{
  "num_hidden_layers": 9,
  "head_dim": 128,
  "qk_norm": false,
  "optimizer": "soap_variant",
  "lr_mult_o": 0.625,
  "beta1": 0.95,
  "final_lr_fraction": 0.0
}
Each number is 128 + 24 x the weight over its row's rms, rounded and kept within 0 to 255. Layers, rows and columns count from 0. Numbers have three digits each. The size before them is the row's rms in percent of the matrix's.

# up: layer 2 MLP up, 2560x640, rms 0.103, rows 1953-2034, columns 400-479
# down: layer 2 MLP down (transposed), 2560x640, rms 0.0951, rows 1953-2033, columns 400-479
up1953 103:115115139128129118112118183139135102092131117133098084130113148153156147128156147126122163134119101140098111128138169112152099119135123123151144147108109100174069134106146022111143108115117146070080118161142146129136121102165149153148121170
down1953 100:107153119136128148111090091137172158127113129173161149109158108193149153145107146178165080173135119144160138107137152141152144146164116136127151156124157107117075117136120107119118150100141168108134158147167133112176135148116106174113152126
up1954 102:150114084147157146069167151075101174131138115155082111106128106154169196120152138114096128139127121125096113144112096140143137096150123109100133158138142149111152120064173125108130114108159159102089135083110137116112127155175133109119123143
down1954 099:115129135102147101094160111150117128145159125173131173085135158148072146137162166151157118119103109143115168121084130103118124117123146072119138065175137153120117124134144138093174115090149158127122142139134142143157064112143132116132146120
up1955 099:150114101137142142120133153155124119144162104169129120161160142140151102137119110142101152103125116148146115091143129092088107140157109124101115117085064135110093142123138137140133101119124138142108097117127106131127136104111121125150139130
down1955 096:140095093077152114158123118140115111117107100111174129110099102134110141159151172103106127121142134170140126161118056126070097131109140123096136132141135146140125146099153174143177135136176128099140156140133151175133112121128165106105141198
up1956 089:100109138085116168153129115109083150139123125103128139068130130143146130168126127164128137120207133146083098147124151136079143087118094127131166122156118082156143115151118124123113107115153116113141103106104139149144126069148135136094171112
down1956 089:127144107116114085149127122112138129097146136136094149148117157133122141107122148089092134124168138125130104133046112109118099113136116167158141133124113131104137167128106134108140133099124116169182125119120125177138084176085137103143134131
up1957 128:160117118049112092110171120189107135134189115146134127136175145108101106107168137106128151153147125117161154134094127147110141150124119121117136123139130113146140157139105143150164128119119097094142147094100124165140149165100168155143136142
down1957 124:156102179127117088137109117117101143159123101161100122117107172091126070105133099108120128121087140149106140123153168120152164115149148133134098141110140110123097134122096140104134122166144095138113162103184107156131145133116130127138127132
up1958 111:110176095116109111113151098130192154130134092141117129159154147172124150119082177147145117108136141096141103141127140118117116109121118092139149121143115161152099110101153127149180125115084153119115110135135125122114116186130095076111103091
down1958 112:077127140128119108106134109092108155136114120148131140113170150143174108115103126100133099183162102125115133132100119151145154139114195163118127128155156117136100169107104101146102119122137102086123134135157133161126145116171097143115173141
up1959 113:116135147155154135127100114116182110151154155156104103155110095070077173092169162124140166116080155126119065138119114123121146138136136159125105123128138131088121140129093119130122095107101097138107155146140102144147119133140151160174185118
down1959 115:106114147139156126120127082146123142155100151140162151116112103113141106149132175114150131133084133123138107139105143156133126089139138104139085119129119155144128130166103123152138134145149104106123127083127101129140127164121151125181130088
up1960 102:109134147076140101138126062128141155110106107186126144108115118106125109152112188170159140115138132119150139110099104153112138114137119147143148172135140148149139116099157131128147154121114164141124117127075161102156118098142080138148165146
down1960 110:158098113116141103131143095134140205116120130112131135092145110095081141123140128132103093114132080131103155108119122131081148156111119139150149118098152172123117121091117136191183150118090175148116140118079108133145104090137120112079168147
up1961 107:130113138116122121129171167140097134081148155144111132114187112140157176123132106133155123117105144129146117148171082118100167099097129132136160129119104140138181140132148119132125102132164124098112127146119129109158111130135144118140130128
down1961 095:076147158161131178112114086147111154115146099136087156139131151105121106094112116099103139105101168155126161142081133134115126157120096127170110127141113103121142133149134124156152079103096144129106141141132142114189118133106119129178089134
up1962 100:096152181078135186116144150108138117099180125131105138134123130108125148147123173115064099127155171160098145092116154090140116123147106142102105153111157129157174139150123147156147115159107116156127103150106089131124136168117127098139145117
down1962 091:119142169103137149125147138139139126115151117155170144108128135144107122127111155109111104146150156140131153110160101123192108145108142090104120073115142136135120128188105102112115133193141096116146135153088120146133113126124113116134137124
up1963 026:106140138181109144097118098137173112082118128114093124124152129110150151123144126165137129084145179128115119091127151139124121130139069119120107126152086141107135100134144102150118119108140092094193126120118056075157120123140148141119115129
down1963 034:128109108104141172172127182137098125138149096132116122168133085161126103073132118150108121145122161087122146151114138159122108116143126088120136156148151113152145140135129122110161114097130172135180134154128115155123164145104149113111121164
up1964 110:066161178147116124098133089141138154133108142144140106149098098121149158141149155131115096117128179109175149115131153155125144154151136154149104141140156117115138119103098113109140123159119109114143129160138139112097075137094154111110156113
down1964 104:112155093134142122144112150117135142166122137099145130132186108101129131125102093136111106086059110102160156172145130122129095141133156121144151094083116156121083122098097156107101123133146131139158143107143079113140146094081126107136163137
up1965 099:091144116089130141083133144131128113149115131139095138140144133131172099121103119117092100116152127146128122140136125125092116133124136065115197074102110133128114138104170131154133138086139079120069101078094110120136142116091158112119077078
down1965 102:130133152146138138126132150131122125147122108142182139156146174142147135151073160101117138118098127157150154132089103166105118173132116118119160181169137125136127167116137129136149114093162163092196123112111128132147148102071119133131115104
up1966 112:116169151124157132151137141087115164104128131129133150137121115161127121100120076115152147123143100130138148114106138139140142129144109123138121126112143139115095127157165158184140098130140142156200071118119131171079110106129104122132114165
down1966 092:075127089149126125103064117126101148138160154119128132134137145164064157135174099097113143102141193097121114103122133101097138158125131165131122088134153087133113128098125144128138115119131132135176122140140136157131104141128145099132136160
up1967 030:138102140113128108084121109137120160106144070104105088108133105131126141128112116128126132113126143129182089097161119135133116142141101082111110131120123053115150131111152143103110146121127114125125117143147130147144125186142161110148164164
down1967 041:128121124140133111160121102112124140130099126135118147096112149122131180148138133177164126148129144123151113130141170109135165120053133115085103165143125113123144126147135122136129098090142082146151127161085141117116135126070167148128132150
up1968 102:106196178136140145146158164138118118164145137127145166152135157141125117155129131154110139146125121170095146120109138115130128105124079107136083117100152120131087121132148128160140150156175113115115172113100175148099117129119165137133119113
down1968 091:128101105148098121105086123122107126087129097100167124144116135189124146112117128116111122141118129114155117163158149122122172101118177088143138119116125120087065135112154117106124140125178108118081145096148103148077161098086142112150124113
up1969 100:101139139145081116077136101130187089148118150129113116118151114191137115125119109103126105125134060140099101111100097128134134177120105112122104099115104148152139109131151159130073123114148089114157112141151156091140154082169147116141104133
down1969 106:149112131126134134133091094149158105148138167152144107157109088130141109156176078125107128116123140097143117083117117121103109090120139108078176129140162092125106175132099114079207087101115115114148124166165115121132146126134162121135125136
up1970 106:131082138103146091112154121148148114127150105108136092104117117150155138094127152137117095104133123135096124148119156089088135155113147114122079109138118111095078104169145125139090168131102144205166107112153128116105112132106188121146137135
down1970 096:090155117124076180141138112125123179172127175126092137091156133098113092069113089114126115108116154099159128114123124114137082128110113161161110145127097106106146147083159180141146124123103127125134120090149115124118140104151146159141140137
up1971 124:113167119131128134102142147142156134091114119132163109121135128141090197118112134087133157076134096166129151168093146106102138142138165117134132136137061144132165154137143120134149095058111138162146128156130073159104130115137134125134162150
down1971 112:113144125140090125142099123146130134084117135118148112148116161134087151133104125089115160107122127095096163143096131130136118120106110171170097128131111150138139125104153106158159118132111112151117148094124119157161155144116144138146088146
up1972 054:158110146138084117125116097063126173129134103123083166134114113135123119126149089163118129114137132105129151121085159133157158099109131108159143124136145123141143132152099152136146110119118100129125098167075131130113133158105114054158144145
down1972 048:126122087054129109158107110135148144135158152100099158135113122130155125123130100081121103139125117148171113140120105110146167133105135111113119162091151162147155139110166145154087117115147155102103139121105111139115140146115154151119103076
up1973 093:108144133161151060098134133131119107170111154121122145115103143136123125146126158121108150111066097114151122151105105136158144133136147125117114133140102156120127106121120168125129140096179150167152124133160162166122154131168134132155118172
down1973 082:112112123125170114125148155089126119146126154166145131093126146146138142137121122103134141083149141159120173156137143116109125100132161133179140130120161140143097127135127086123129125160130112103119142170144145119135155123115124130119125160
up1974 108:117171174105094127155126086163100095120102090141108119123134098120157121134140169089135138096114141163099134062138111109142150158102097130122142140110166126146113103150140117157147124148176154142128109150164126149139156184156106070141128144
down1974 106:098125108091125138103117119129099102162131097129142158129133144085172130131096093150105130089118146120102111119136162126117129163130151157147154118121146114122148142128128142124133118100098137104144144133156143127132129110123147114118108137
up1975 101:101114114172095125126104122135147166117092110136118102113100126143160156059137125159138133136141142130117116146174127122154167118144148107119117125111086093124174126126120137117113126111093110096132163155173132079129123116145161142149127171
down1975 105:174130086146155121138136138156110133104100120105106131120136162113141100126137080157103146200129120146140135122115162098086122104137127121145098130111106097140107104113139120157062166132131130168147105160149120133151136133151138150118106141
up1976 094:169110124119103122140126109117149145113106093155172130133153126129125144122135163139092148144113139117143141147159151138104134120139168146128121091145119129119124149135102117135116126116155108153130087132088161129106139162179066114108143078
down1976 095:143170165113148130149113174120092143147138113161162168178109115101109111119165127113073132077091092079124154132111125145136107163114128130153174154146129119108144149118120098106168067112151097144119147131173111142135214128116114119128143153
up1977 062:129114118125168119086104081071113133139127130120139090135136106136134075129143118121123139154113109099139169120104144124105084109120077139101121136109098142119161128124143136130132137143127179091145109109146096108126150147116130129151142131
down1977 113:106170145129118127147142097124180144176104134132149116152089132161115130155128110099123117124107154135127143156131114146128126094119125153143088147116095105112183130133073180141114137135158142125112122126103141124126110117139103124124184090
up1978 117:103083108126169151147130150125135125130124120126148176179140137083165163134100132178132106110116122141151175118126174136154129133112134128122135126127120052132118131112106122158148168089136087130183093117142154142112118089156108155186130145
down1978 110:125104115149135113113173143131120151097150140159098179124126139160128142112120131073091141113122144145122150122088151124132124157169138146138138146119140105139098147166134124159102143136126123137149149144121139133105138104143135100137149096
up1979 102:150127114142109117149142147178149151133119117128056127177131155079123128128138147147116130136095086084134111125145116102105110172124101110126172115104112138122133112105146154142115137135130121141125125100148115130124176156139146134136104126
down1979 104:113121115145136109161148123144140122188140124124130133105127150127147138173107096109152142109107089118144129114108095133103161148131188097111099132127150124142136162176167136110141094131158135142136127122134123136131176101115132098101096134
up1980 122:130085156153140099115120115104114153138129094141186126101152118118105113104165115147135108137145088144150140107143158144101141143101109108162186137143124107096123167161134134113112048149094111140125142191160143112128137101123123168158127151
down1980 122:131161137134145122149113155129128107105092136136129114117125146135077091092101132114142107108130133096136166106139153139130125116144116111163106116074147115116146151091093091124127128101103094191169160119099135123162107129121112167120094140
up1981 089:100120135127123143112105097090143089126173156112106142071127168102145137103161172143107190154105157145173129116133114130083156134141135124109092113124118115175116101112130103112156120127134126161117168134096109111099159126157114108140116126
down1981 090:103114167161161156122117145143135142128144130117180170110132106210149123123155169133097146141132151100138154112110152115108144123131116137144169135139131110140105134142118102117139185117100127131139135156137131112115159134111117140132139123
up1982 097:157139091134156130115118121105098128087142168155156161133149144134138098130105104123151199128135117165099077131164130201163147119128124154131128140086146121140116148181143147125129103101074128125142118150112162126104097083118160122184147156
down1982 099:154151136135122119131093135149146083106159141142139147141100095146115105107172129161144151141095072104089121138149091109156151131160118130156132127102147124134119134100116098111142117098122139117158144097112092089195082128166150112093162123
up1983 113:124075103133119103120105172137117146143144123133108132141123143101157143124135107132113170075122124124129117111139084113140107115133139085121094144107110155114127114161147122105148104098107116109150147106137123128103183112121123121140118151
down1983 120:100116106125133148117082146170135108131140122122103143141131121140139150158105114140151132085098147115102131130090117175132116138152133108138151120125127137149174110113127099161128108129119204141194138143117115129129130085107113086131097119
up1984 103:113108121119136131156157134096135142125088126137096125112137128094151126100112120134172096126111163125137155120136112126140182137080086135130124130147122097176148155138124157100135118107110154155175137109206131153102088165105109160142193165
down1984 098:124114062128128097108135128090140127145088123130132130167091142112140122129130117110143135150140134154178114116124132097146158104137184104151145098135167131143086196121143116114115131135123145143141147119120129135145171153088145097108129172
up1985 102:133138144174167127129106139099115112092115147161133128141092125160105118090135068124136129125130109159095138100133112128080117168125123159115133134135098135114115129121086113115095119135160180132134129156155136143132130162138148105121060097
down1985 102:127120133132119119110105143157107143113095175126123133153120123187114075109134090152118106132149101091110140118118140127167158127178123126166146101137153130149117105118069139146130127145132123150166121153106163131130132181092147101117121156
up1986 019:143165124147169127079112187177134148068131110110145142145121039121106109146109127155101133131136127105115124130112118135148076135105134070150108149157131114134144120134123145163124162145107129129149165099043135131143136124157143209134150180
down1986 023:123140101139160115178145145141128082145114130075119146104134074113176152105121085098143109113118118128111125107095149081109163119091130111145133148104120118149111144162128117116140133141143110110097069169126124130128109110140120131110127126
up1987 106:121124166153127190153137127120091157153159126138147091091108133105122126118108141123138103112103091133147115154157107098117095135077138109175125145167163174128098123130189180144139166117142125105124129148078137150118104102143157154119126104
down1987 103:116127122184147158082126119128141088123136113086121145128147134128087135129111144153062146125128132114150090143142137131119131106111142129127174134094125135102122111148123086123117085129148111093144136107109129098126141170150149139119093146
up1988 102:132102072140163144135127139134112127163078102140180092119117119099090146169083142102143173154112174083131113135146111092110156126107142133134129135126082137149105177087101115093121121096097122144155095116119137077064115158133114124141135114
down1988 104:163155141112099109128139144067112148119136122126116128145154170107154090131126126104117135137139123136141164188090133116155108080104149163087125145067105148111150143112147109097080132103133094097116134149175142076097133140116102090122127099
up1989 103:105124136143116103136136121120189088128147173157165124168147140140118112141127120167171115113137099091117125164088125117115128182147069113129146133110086099117143123138159129130137156163124066139152135174153119116103120125132098141202161131
down1989 107:139130132144129095105107155156134141118116150150088103114132135090155162175101093111136118105141122112062183102143141123129136176112166091130141077140131082135114103174138149133132109137132140112128103129132127134140128129116142140148138089
up1990 098:143123119136118126123118136141135111114168130159127134141101141129107114134126125129115133111124154142165101136129099123127126127148138125138094111172136126115113168130142119166134113134130082179097109095112091117101109130133099101141108140
down1990 093:122129151112115143161138106166126129140115152130138141115129144101138088118161144129082144182087132152112133131119142080109091109114165104127089147087132143111098127120111062144201132102122101109122120148114173155149151150101127117133162138
up1991 106:134158137141133171103130102114140131151085079115131178113166106129148134132122098115144153124107128127095136149137161097128128119115129071127187153105115132099105152113154156114156089108140152142071144140160152131170111144096126160115109122
down1991 107:118149112119131150167093117147129156122096099133163139090143150121150091114143094098160165172124089145109109127106163149150136129182150140144119108145145104066125184153142113125111103158115122144089164140128174150167108114157110151144085105
up1992 104:170161156140158116143141109112133096114040114123112113148122158149098163142124107128130155117139130134126080180124120118091159118134110151100176115123134121150140114139149116148120106118101157110100137112145124105148108114169145160136144144
down1992 110:131151110142076103156128130102146095125070128158165128123101152149140089127095122128156148097155113130153132151079104134131124055182106115157119193108144138102120117191150134126132169127136096123095131130115156139132123125118100120166171148
up1993 026:119051088143112140101149159149110149101142100121162114131129162149122087126124122152130145062141093195127166145129145127152126095147083117161149129133129125139104115156122148153111155114170135195116134103091128145149160156128159094144165128
down1993 028:089119102119165134091118117140132165127155118117153140131109161108140088088123163113120119132096098111087176158149130140100131135155142131112130144107095129137144155202151059188128107133168107122152153148080135118126096135152131097136132156
up1994 117:152106108143157119127138162109156102114107154125089138107200127119154143143122135132152107109145126151134135107112166128119143112086077113131148132090094117155140130112149147131114121147105124118102163122098115109106130122129126131098117140
down1994 115:121090152140138121152100139091140133152164148141125144169115128120122120126119126120159128153127158087122126104091145136136162096158158094102142166084130120117142171112126105081093140126082091129095153145135133066131123131107124156100131128
up1995 108:136113136126076095142166125117108142115148139151120172147107134108089146112174126082139122140139154109088132077155094108092113131125132112120142159146111098133110148156109174165130122124144133104137133147132109080119127136124165129123118095
down1995 109:139103123142122136111142120144146111111130157118088119115127105142109139143121148138119129133118114129137135135122142120103132119145133117127143137146157127117097160143093130171164096186118072143098102139140133114108184186099121124122093119
up1996 107:101112106102101119137128179122136156124109133122122097086136138131127136109119078145127139131147192146141122168150120148071104135104113129137146156167172114141142097115115137118114125186172125159127111094159130088126088098126141112124126124
down1996 108:110145146170131116111120139167165103103126140109124141117152151127129150144115096101142120138120185133119149160148136153109108139133104142105153098098111118129108133117089118182137141090161098115136123131089153101114164142120140115104136166
up1997 098:121133086109164140135148111127104132116148136128141147133156095126136143087112130139112094132130148136142072108164106162119152113084154112142135126133127110139110107160149082158158152151163145077080173185162125112150106168145126145118145108
down1997 094:130149150109179150132117121148126106148139086085130127176133114130109129155172141142126165110112159139170110158116130135149120129099132134169135143111147134164121150093129129066148138138156135145150133162110172138149126100070131155152123135
up1998 108:123083126116129099106146141114131071148134082156110112076131149134105138149170085120116131155102105127121114111113151136130129138128122136141073148177106152165136151138123125131121141138112109118105077097163105168130136085139135159151102133
down1998 107:124121106116129111143104093131157147131122133118131154144155117089112129174117167104136151104094146130121123177126152118057162151169161111086188151166143113185108129107155161149144137121138115103147113125086149131148130172141148123126130121
up1999 115:144143128118174162156171127152146105119103120137150151103137126124138113151104123130108119142148119118166132134153072149122076095103105134143171122145132091092124120162164148165129116113137096121120161138117130152153110164126102119132131104
down1999 118:121094140125147145123134123084119112120116133130106155156155180128115114125124107105116142154147152095113149116152145135111132120088088113129108106123170115122136158100082157120106152096143116123150104181100153156119120114137158127097131123
up2000 103:143104105133091154091130176083125162126105083149168091135124103134130138150121146148132116145108133150138129156120122119122136079132103120139156111155137106142143143131136133134119182081146108114094167172169108083159141137111147115097097114
down2000 113:090110127121112072123100133114113129147085136108159159128150122117118195116140122161114165107103153122155120167089132145139113129102101169196156123136193125119118129157124069090157106103129135160126141110082127125141098134095151092118051123
up2001 102:129139169055136078119133092113155102143113116168096124132138118137113121163161137114123117121126114116141105148157134094108115166104107134099152114113074093122134140132182166140170151167113116127104091160106109123109124140096129137144106118
down2001 103:134112131124094109136105126161133130130125161167147161116158169123107125154120138140107101119133108115124147130117167091126143140083136105144109122152158136130129133164150159119140120093128118129118160146112098149145113129132138137113082091
up2002 101:147117085136107127136129165131101127102167121148138125113145136123146143161146129162116145156083142159083085127131088132119135118114138116144171100112149119130181128150138161161114115043124144182151125146131115179118157120152155136143127124
down2002 103:127118124152161102118134167095097107128137102118104097131128088122157162156109140108128159118102119123097153119121102098115099147108107120138158154126142138099122101168070134146191151100188144098139074112131133122131117108157135129136144064
up2003 101:131130138126083094122122138122119165126137106116124109079098123107143134083161126141105159151132101128122144103089133096173108120136107125073118099135113095102101112142103154141124130121168128124084133173160127135116130099093121113150140121
down2003 094:136103101146141158122102149134139098141109122109155127136144136129113134151165141126107127089123106097154105135117146147109128091116149120171134146134134124140076123188118107102165133119117141107148134112153159169106160114106130135057124101
up2004 089:119122108146151110093096120176151104113160151123126162147134142132123081125118138150101125085212120137143112186152126168125132133117135138129110099129106112108144167156128133164154143174128128088154116103091110098100115118139151129129119132
down2004 082:135105111137088181159173106140129152149111131135132150149114135130136153106167105105125146128103118112131112138098106089115122092142145121147116104155159115129136108149112150122134145102087143151151115143169176159128128133144124165115111106
up2005 126:136117124111118138058151109114131124137121169088118161129135142131123154141123137137147127123077157124091131108117126090108110154126116116123131130107118159102128090136141097138166133149143136100149114142116156134139154160119114094167145116
down2005 129:096157103093137108080141138137147157137160190150129167105125195154128129063129138150134163125184180139104148090116109116148103153115141102117099072123129117097117151167103109151153102140134126099100109171149177172154139120102095120091122116
up2006 094:104147140117138130155121168156062117106103146150118130109149121127165105119158096118117134111121139163148117162127144159209144139146092112137161118155138139111110085106163144170077138130143162148113130088161113148119147151163133143127140133
down2006 105:118071129131137145082110118098114133127107133166142135151136090106105140175149121106152163105129117097078143159106059092150107111173131143128118149099127103126166122146147139142138153080158127138076110135127147117129157089135203118153120147
up2007 106:161156152136104139124156135121131153099110120163104105138132112143140154135096196142152126105133159134094157082133114107110126132161147147141123133122076128117094130117113136126090095170117151141173108086125113140103124159148126084074136079
down2007 113:160140088197157150167113110128127136138121130113189139129120131097144081140122129092128148113132146104174163202096138102147082138108135109139149067125107095137110115154117128097146152117150098068147140153120155109135184110140115103109106124
up2008 102:125125176127146093140156163157122152084125120131156106133165155136160142120121133143170090107135107146122120128123110143114114099146163131157087117059071142128114153143150127090153162121135154068114129141144125156126130125137086127078144199
down2008 103:083144113109110117129148118146116170136100128149162104109151097127138118138122125123130095176121106166153146114105138135139168083152134126145135081114110116087120147105140107129174134136178141110174128132150103118178136124121135143112112108
up2009 107:127133139108146122131118145143170146127142129119091131117153116127138126135142123125112104143126135132131096170154087130106127141128087127114159129131078129156170114124145114127117139121151097112134135139129138169086129153081178144136109161
down2009 110:120118053133166116145166122180108115151132142144122170157106109127163123103100103133148169171086125082102101147106139086127133122126103144099120137126069139136172109161158132171115126128148103156119111108125153159150160142138152134138102095
up2010 097:172098151097123159127118094114138149127121135177131154145133167126141099113136118136139113061188107118088139096148124122196152156167133176111094117134112145125131100154163122108135155113129124120142106104101087099101135132121145151121130138
down2010 099:122139110126157154145137114091133109115103140135129184111129135119138136140140099122162134125130105172089113129139161159134149108204114081131148123148124132069144176184164087132155141107159147101108126092106113148099109145123105157119147146
up2011 107:127119139148129115149116104128141068122100130153069140100150125129124077104145151147110146104152111094123122141109115148075167155105109152114165150126172105112142132132128137136108126123088163132120139105153130118175147181137181115135134128
down2011 106:119103152145156141170122154102132117158135157137119113097122114135141093124159104135152141118086153078121136146074129124151128164081124130104160143090163143130151119152144091113117100146145096134090133160109111096143162132139142064138167143
up2012 128:164138122108116143150131134092091136165129101117146112122109146115175120135127133132135088099114136125104153130126120131089124110121149106134113149132122108117166086162121152088129109083124115112107098132144126135152105125111138182147068089
down2012 120:119129149132111151147125186131107109087113106105133106087079117145175114155132136122140152112117153117122156129117152122138121142133131107133170129144154109142126105132093141043161137123118125148119128119152151145146115166049162146115142103
up2013 104:081164095091093105100137146113155103118151132120125116127151129121116163135097152164137179148101128155124098107166109091061129118191138134131171152105125088149126117108135116153158103110107133117150125156164140155110150185106135085139112137
down2013 106:148112079175134115140155100085121115162129128106135093137126089081144126101067162152128132085069079119130096171131171061139128168123146124132156165165078126135184108120156104127097135092094094118127126137166158156128143119074123079112112134
up2014 105:156118151132099129161099120145115143146136103147105124118150144166109116120113150108140140073130113109145120129137063163108100183140133074104107150145104184141115119134109134126130120177119141136103128141140118151114121118145156115137106182
down2014 107:181131101157144160142101098166159158129126141101164115131114121122110067160138134130161117110123118138119102102100141138150097159150119099139143104132112108156148166137127102148075184145145131133100140106105140136131149122162140146138132152
up2015 113:135142103162150141086152084152122134101096103115081148153150183182121144141128106131130124140129140121110110158128135136128093128102137125145121116127129112155138127133123198130093115123103154124124134141079112119086119117116128127151129088
down2015 111:168126116145154128125152096154121146122147143088144114120107131166162130108136113119122099168081112110137118102125123137110090110111125084173115127117131144140119136126133141143138126141127164120109122126119107104124135138131137090122142132
up2016 106:135137100136133132128116161118135146137100143130128097152126143132115152160116123134153110083146139129123097140119172172141148155134105139144155119113160121167125165099129127126195133147141073123144165137146116117134099139122115112131133135
down2016 105:154132148124108177141099084104143093131127153127104125134138138138098151151142143133114131137135128143113077155127103143117116108112159157149117121070146106097180136138070122112096094110133121130080202119140095108169122142123088115121156117
up2017 105:101073132117131138111131121126133122152097109159105134116127154127132118136095108136138133150162140105112148129127125095128147093153125114128129098110108124130136113115145159148145143134129146097124122139138119131107150140117128173189106132
down2017 106:132108127104160139112087117104131092133106109136122138173150098116124142146133142156151108137125104093104120173110143053094154115161109157116115115125107137148131143136115138130135123133156157130151083136138129132130105139150149115122112100
up2018 095:171159108148112110130110134136109101108118130135162116116127125092114140104129121102136148115146101116122155143127141134102136144076115144139117137121088121144124111116159107163143116124148145115095114189112115105113121121159140143128124134
down2018 092:119156114162159134137081135134148140186101084152149122120115182108162131126111146128130099122075079095136163113103113127134100122104128105107146116092118095130097111116157095145133107119090117097144170147120140174153134144081140152115159147
up2019 112:088143153127131128106071120147121121141085143102101126126131147137116141125144168141145108158123135122114147119178133137127188123100139115097118110124134160125138177139131125131129140128120166074137113097125126124119145146126160115133165153
down2019 102:129135122099101122173104148081124124122107102163142088153142113134118087184150099189129142142160127138142172147122114153168167123125111104119107110123142143106126164156153097138080126094121138069149122093168142120132168138126116140100181160
up2020 097:106111128108118114142161166099127127110161122102137115114184139148094178170125147106089151107109118159132151166137119113123128146124139117125083124106137168131143112119121137153119169110146126158123131166125137117136129117125109133117134155
down2020 095:135137120147108068135094097129145119115131136148117123142082119128108120126109151140126137108091094071160135159155124127128110137149130098113147193097123151167104110140137114085132068135115125131168114108105152146131092105163088131130165141
up2021 115:135120136118111154164144129092133125104146163109105104125145115092143108112121132125118112125153149123128108178105065106133165177119127135115133166177142123092126124134121135174113103129104154139107128068119155132143125165139143158123151115
down2021 085:118122112104130156126138129104190131140110137131131094106144114151163114132116087123121148114178194107145128141130103136109101123133132122064143121177104117134074130118114111189137128167143169158174139115126144145140140117124128135147157089
up2022 087:081089095176133104127141118135157115122134130129118115156125125129117178112127126136122154146119099104154143191152088128075114149151186145157110112147141125139152110146101160105120149131132099138172145120127158114113117119141109156184129099
down2022 088:122152094124099152096141130104114136181121064112131187115129135131125094116081092094149140149138166135100101101100164119146156121124158134145135128139098138145151169115108122116113133092126149140120091157103104115137139091109102132108132096
up2023 023:130074120175133126116151161157106158067132123105143110122112120152118206143130112129140115112136133117183131117130130104114139142125084129138174139148122058122125110135136117106145135140129123117113140115145104133121166125115129146085115145
down2023 028:150105158149161124165143134151137111125138096130117136141110142098097134094099129091076109167145148163154143087120156104123123124116126116141115157120142128145117123102159113134115177073118169119128187122124147064112131147054125168124130134
up2024 110:132130120114127091124175138072098164151123143133129143148142125155127101089137109081123142178139115114119122156141119115117126121128109096114126168158124122131115079175139144131087079108109145168136110129157081114136096112127120104145113088
down2024 108:157156115123157085087131164097095136093116139137175128110143108167117133104152131152085142162097120088138141113149104107107104102078152063048101120122094176131127123112134134128146104073114139100175129156168154118159114133087157129151121102
up2025 112:134153143146075145073166132142115125131112143147164104134173144135129138136124121119135119147118093121093140126138124128132109134130114139124088119138126140120148109167139080119101095177172132114123149101112125119112144168119081167165119107
down2025 111:114165106125115082138108133091142110083119145172139131144120072108150139169123101142121124127098137113133143140113149134148130133138126108135135163128140140125121121131135107081097108139128126126120121143070115113119092166109093071110131130
up2026 125:130127119104160158115140104133141126144091105129106144152092154125130163095100124116160109142126143164110096128132159130124115120134105109112185164124122116086145119138184138170124122061070108166118102157126123159116198131147114164135126158
down2026 125:117129150107099129121115117102122093132136149075105135123096131161144135139146129165155128130117102142143136116148144111088174108146119112132154159143089074099132106070095143160136158096144139127164077096108174146115156145119135105142084118
up2027 090:136100145144137166156140110118120142103136157130139114143170137109122140103117131123147116152178123111127107092120118180141123093112084120101119152172151112100140164142131104115124129157177101111156156165131111098124147135137155110121140130
down2027 089:155128157153140172125115127135105116101116128120107142114098096127125162136148115136126143170117104157121132108107119159103096125111106142142121151105136143132112133112152125139161139160119138127136143117141154090169126139130120105114084113
up2028 109:139086115103135078105120089139175136140127101135115156142187127155147126119134112116148138121082112141085077125121114149096170125151161141141179123105167104147162130085104134136162147063132135193093133125121138132134157122096137178177144126
down2028 113:102127142066118131157136130127151145124170098157152117114150118131135116144158137138123115124109144143095111149172104147086126120140109141174143053127139108167140136129121146130127112087158140157074087108122142141150120122104199138098161149
up2029 096:128126162163095149097171119112162101145121135151141134172127139130089122095123105108092128114163103119125093119134091125125139145138125107148113136135126156116116131074139117106143127109137124109131098160150148103132151119130127166162137109
down2029 097:070141135112115126142098137124142156134119139120105145138128104085152135119131132138130091122108115098093157116125134150121175112160146130091111148148094131147120157178123126115197146108169122137113127169122124117105137119105131114107126148
up2030 127:153117118158085128133110167130089095064131133141154164119107122109155086127092119129116174169144150121143119131177150108110115099133106128114106142121107109109149148141128145113139157152163155129143148178085122148158098126107111094119123130
down2030 121:142129148148148097147119116119130152134133103117118102135177129106127145111159139098138128107110117125156110110130167165154126161133137067113122156169112122113094130133066090153082128151129130105114162127115108086127152143106119140121143124
up2031 116:137128153090082142119136085095102196124162121130165155135168119129110155118125151071085128082130144117135131150101168110079088114126131103153117154113138146145125122178113101121148133104186121127173109113147117148126124138182107106115153140
down2031 117:128123121167124125141106126122117158119102109151135135133139130133138169097166111162099116138140128127093130135111120163136143124104120119117136169111129115116152140129136070149121125111160148123132147125154127131111096128101136097149111096
up2032 099:142122123158081158118128131108124102137105122141154100099164116126109146112118127119121140092118122067104123145125131124110136122133106115143113112123146126129120122133102150132174121132168124150122120146139143125130125126119126092073119079
down2032 100:118122134144149112103123118135131092112100144125091148132154161095123129080138143137135098084120162087118137164138127136107132130155133102107143082143159153130118137111120114140127129142133144147106111125114154126110199115162175122139129105
up2033 106:120119098138179109144129146125145140131082115132098110130117130081105075120171149111173143134148131167124090118150121163159124152134141115109107116078099143131137109145156124154151123110098104115154145142141119091141134122088157119113111165
down2033 100:102113116101127109120099144143147106094172115092089123115098133115148153183146131097093124128143152093098128129128111141153137156136121107153098110114112116067128114096134085147116141140151135117123135135131144105119122147117105117136162146
up2034 026:128149138167127134128126138148108117119122116095127073102095153121146138104107119099133139074122130112137103112134132163115106117127106118139126095099123113145114128124103085140161101153161141146112126136089115075140138117154093091146143113